Part of a small language model's weights: vocabulary 8192, no biases in attention or MLP.
Each number is 500 + 40 x the weight over its row's rms, rounded and kept within 0 to 999. Layers, rows and columns count from 0. Numbers have three digits each. The size before them is the row's rms in percent of the matrix's.

# layer 2 attention value, 64x64, rms 0.237, rows 0-63, columns 0-63
087:524573409457506514526436512523574575491498514552493474513463506471458476547494488526534507475458521491553535507473519480511518419534478595455473506487569482565458449482488454523545422488460467
097:444456515531528478515552569575527469541550531445472563496510528500526468513525431495442503483492445518489561501530488506486518548408450468517523535483605516500493523490435493575435443517493499
098:466492510464495454488533508473457519478525515544530471512607537444483538459485479450505454523417515510419514476537477536536530524454466480577586416535480472491511530456524507508412539536462512
095:459583493477528498582435603544456483478529509454492490528504517475492547469520528543433484533473579545515483528463454502508480501510507522495511398504494513461499472428484565530419533489446505
081:472416487484541563478531490502411521482524394492486510493496540473482615488487534477508518511489511518431460495487483502512497565471547451497556425501496462492556494446494446537536550539566495
089:560461534493506457580519492521484503551491479483525470523473499478506522490456628474485503513463572491419450455510496493505526485483626449528469526524518478459489419515518551522476530482566484
087:551492442554535478483556446481506498495564549475480543528511537439487472413509505527471511518536503527480547455500529541482551475506393453539410549489458460501520529512489425529492581499528461
099:462466561509430554427487532471506487503504531515465417557486567506471448524564550450508567525422481554495521471542484463501521493479418545493525511508511545442489470537478522426447478547508507
099:449522576548532507494559512547566456512555444508483509541572502534571501494522494486487503495550537499490492549531453495438474445492411496541591480529452535559474475520516578535471516511497439
101:481488416494478544508476563459552534475514512482460556504477483504471524505492464553442482523472447448481547529495512477474515528547387428504482439459459413506562480445503551438446472529509502
096:541553515467562476559420525463503439494523512492494550535449477495503565435472565575510507496451558508411478474441546492503551493553536432499474553536458486493551526446520491499474513453527515
094:455521598426478500449455482516424522496449450554520487527459531579585448511517451491544484459480437501479506564490502470468485503474517523522535499543516524503454536517565458427561508484538477
096:479536479486542454591449499511507525518532498509537572580413541447487479530471553528493517485575505557493483568474452486479546432537561511492503547502570517484398504513479493495545513476507514
103:476526493541434480505464567574528486460541519443472495509458526469469512534437518546445507443572529562514505469483406489520428546487522538504502513473528493504540526446447557472425445445525506
096:524428535500369481506564523546503492495540492528436482481559435557513444512538459485505465523517429510571485451436518501514468504439551506440494496513536469439476512528482512442516516541484540
098:495442478471414485528474488504457507512506479479490515479550447482508575548489469501434452514436532453459453464505530501529479551451572458527454465458524524409473496435436527486513519528407531
100:457536495508565409545503588505501504488462552450549488586446528474440485473507560551491564512593535487515490485441494400484529512540482510491535539541530515522495535544463490478460501484495496
091:459524541499546432485542561565560448461596445498569504515519507498502536520504449459524458507517510523484512500610507461535458504495532508491525491525501518493500468459436526591432537493448551
088:464513561451581474436513457415517491516496527492497487502469469508524452474513546416484513482476468517515500507511446463492501504562435577556460584546506518544426526543515466461559534470561497
097:559506500469546574475503448423585522505465573516468541496432479481510430482530554440518538530537453504559539476450539522496554488523473437487478546560515501475519490556502478484546497544567468
087:447488491466508496539537522540447531568488509548513502503481478476480486451504478520456544504488440541474464511405437508483513552443581470497446517529512457508491565398448513464524415510474429
098:511546534496502533500467436493498563494472508591504479536484434519444554428479487513501509518522510556528479504535508545470521415523411582520459488561447519583503540506495492475563481459470448
110:436490507548500499406479533597509480524551443432490531458571527493536553496466407555508474487518536508495450538495447495478434524427526533531493500472476495501555452468476548517513452476460478
099:519553552434587486597424497509450484498535499548521515483525504573529483498507477539539428503463539513487494467480464517520474503488466510499508472563544518529410537431501541585509463522438485
078:452517564391384500518418561501495576509485554474529500479495544537511427524493520484493502542459466482540488474553535549491548509503508524491464518510514487417492541516554475458513471455478458
098:572473502497485549553574454412547498493479519595478570514443454465513509460473515466542511431480445463458580440516476494499563531559451431518508489504520492508485485497498521483465467528550486
105:495528484534463514472566472503613526505504552531477533545537427480447519506529470450506510497491513522524546500563552430488491393507436575453474525469459532538481442536460509468480460506460525
087:473440486506535550511564493505469483559442524577520545508539503540586540427460447531519548509481461434413520480489511503538555511449464451526547468477454473419482519505452534479546501480487505
099:493501532443441498525474464492556494534529526462489523495410520492494435485498524495522459536442480476480482447555575482442534518494471443485411566599515479447493493515516484431493423441503496
096:450474466576511459481511451498493490454477525450506565524561532476548511482444490489478542446537490455537524515574497488549505538554461478540510511389450606457542495478476515501425539497492509
096:543499487483516442483424488547420508498520434479468458497432489520495507579459474514427462464496487518485476431389479504536511518448500513507419559505529496536531562441466528463462486481496547
096:521543556483458468583409500492499524470489485523473565564449521469505546504497538506502429517530506476499469501484481537429544437495569500537432525539547489480403541528510477518474479424458460
104:503515462556473466457489522529546460526489589467549571521532512541492520456538541547583513482488439544517531516497445595541444468564509524502479423525535483469540491487485419539466487469472472
112:501507551392499491527464428551515492491549416535506493465463546450536454516524467446499457504529499507507450509419512502457508598429490473463484529530498439524514468475447567466532535482499459
110:513477452496494518484553521485500542535524444518531478448468508507563516474430553468501502547492557432483507485494497489521529511455488482446541525555474453520536442491568533520516454565344462
109:482526573478433507516495490568500566434559488456493497474453495480540487513411548467430518545529476492429453520543530467491472486559461498516477503475536525479471511594426533469443504448527470
107:479434498460531516582493475556511479489479499485471449514465516512472512535562551494409486590573567487571528537543511510438417472492547536484519519493475512518419459499559494517506517526539531
106:453491537497460496559503452500540521475576555411483510531553542508506467478553502429487488491486468523455467501475454520475425435603472443509503498475404534508468497476489462452492551492504561
093:433433509431525466456458446557515482503544438575510511425474497445488532551452490535522484563572534509469505469473537513457559513454524469496539496484495428537471484539514572517492473559451503
110:518552462518554532529552477459517575470484494542550554486506510515531498430424499529512473433475494453523534503515468487534553519522450508440486531454489485440447462447454554539549432553440561
109:567517527526463488487527493461542513483475485545541503437544532551522472503457447518528466441458505457480569514516546513538534518508391437505509418531562564442458459486471509467540475467507578
100:472441548579467515524577479517468471554491506472540555529474493449462533554539521529611558474449510512487512550500447533483523504476541448477489426527439480501430495463503449450447499487484473
095:548472446519498509441520527486532477503453482532516521523491512493535485409563587552452488488438504548486487538489449537454503531539464553511498407448539481473496428471426576485555507456487525
098:493454488473448504482511523486472567505541479494484494428511478491515524509425456489562512557501552477494503449569478458479580519465541540497555566468489453488434481536523548543477426601445480
104:504562452514482448477533508466446504514480482495504491471471494460431510523556457502528520546486550370523551471598505519553499509489523507522497500502453557544512543413519508438417497547469484
103:530544494412532473544477542544444496482507469467501463532531550487434493562521425453457478577493550488596516475523571489530446462462522496509541513506525529586552513487566514523462510532494508
104:506538466519383446456490570486516480485564533491507446447521490509548483517464509512570520528507480514431464485548507496547527454446518463549545459540505553465484512462514528471493527444612458
093:540492513540545488589454489503543436479520405457519533472522561512513469488456498474487458533490466446527481474501507522480586462453451420504517432506530492444552406489441474503512456501540516
114:477408457536481527514541551470576539535533468491495481489442482462527401491468498475442502468462567499448471530549494521524542532521490567498475525493445464470387504489576532497533524522494529
106:548503540451449488462475421511465473500540417545476492453486537567569486590416471448491443474476477488514442423526470478518528535488484453522508517467508466513523525564546497461495514454456463
095:465489447516573526549502563474485519495445477489525530518497481471486522441415522557524589452516507519555514517536557502511499430437448507506485526501544476393527508488442460562531521541503443
112:504485516540462516485510444390480472526456554505533518517545448539560515545545466487555436486532463540456474451513484542543549516580465518489521453453458533485510537587525522442445500450530496
109:531466442504464467524525484553521472414457474535563436491410510488483541521515473530398476514541513468532558470566526531533385507493435519526477478488517496480524518485482471504508497569459537
098:518462553410544558446531513575483531453534434517468543491461483457525566465529515530590500512482458483489484476494514432476547502454528448486547488558504482559493439455491534526522458479443455
104:556511517590531507479539496507560551456504470486544632439436462458517479552451480515515487490441479452509503455513599480533594513500473511478459470482494474516484495475500509470439470484487519
111:524493500481439520518476475494501534540482511438420439498477497520557526476473506515367464520477465496523496518528417517488537468467561525568446536442489538538492545567562516540569468509530489
101:513553514529504538595553511436500472492447522532463514467500491473512543579483466448460491522558547475548516491499558545524525418469443519541544480432568494476456505541551553488461545522472556
103:511512430561417465507529494510573512509491502519509506485453490507531503462414566545565492451556492501491458477537475543523565503525477523517518520530535476425455482485627535521538510461458546
107:462582499501497528552440520445426511503472502510449431478497489542560532600422529519489500518568480564542508546567501514460488457508511470512550508457472530504494501591518490470486473456562512
094:495453464456518466495486402502503511465491429543456498450497462469523482482483505514541439467553487458479473402427487531533604487510490554480508505469508445547478508520493505474459388477467529
115:524500549535513498539445464556591516448531487478434478495536463541496535515546510513407439482470440561471481510462494442505433473505514472477485553540522508543541523514471441502544443449588505
104:481486506495498512510481467497461430434564568530429514495521514537479524461511493451517454510523462571550554481425481510404495501582483465470535439538473475486466500497440515532568486537491586
108:525420501503458569573445556501493527485561473471430508465470535490483514579451512443438467529522571584520486499519505499458448540522495473464531495525485534493445451535539548512518554518540558
100:450492534427593542541476497523449514441493475522441456483424490516467552519437510464488523522540515468544522468468525442494466527513481400481463508570502498553579503453488479483533456537446517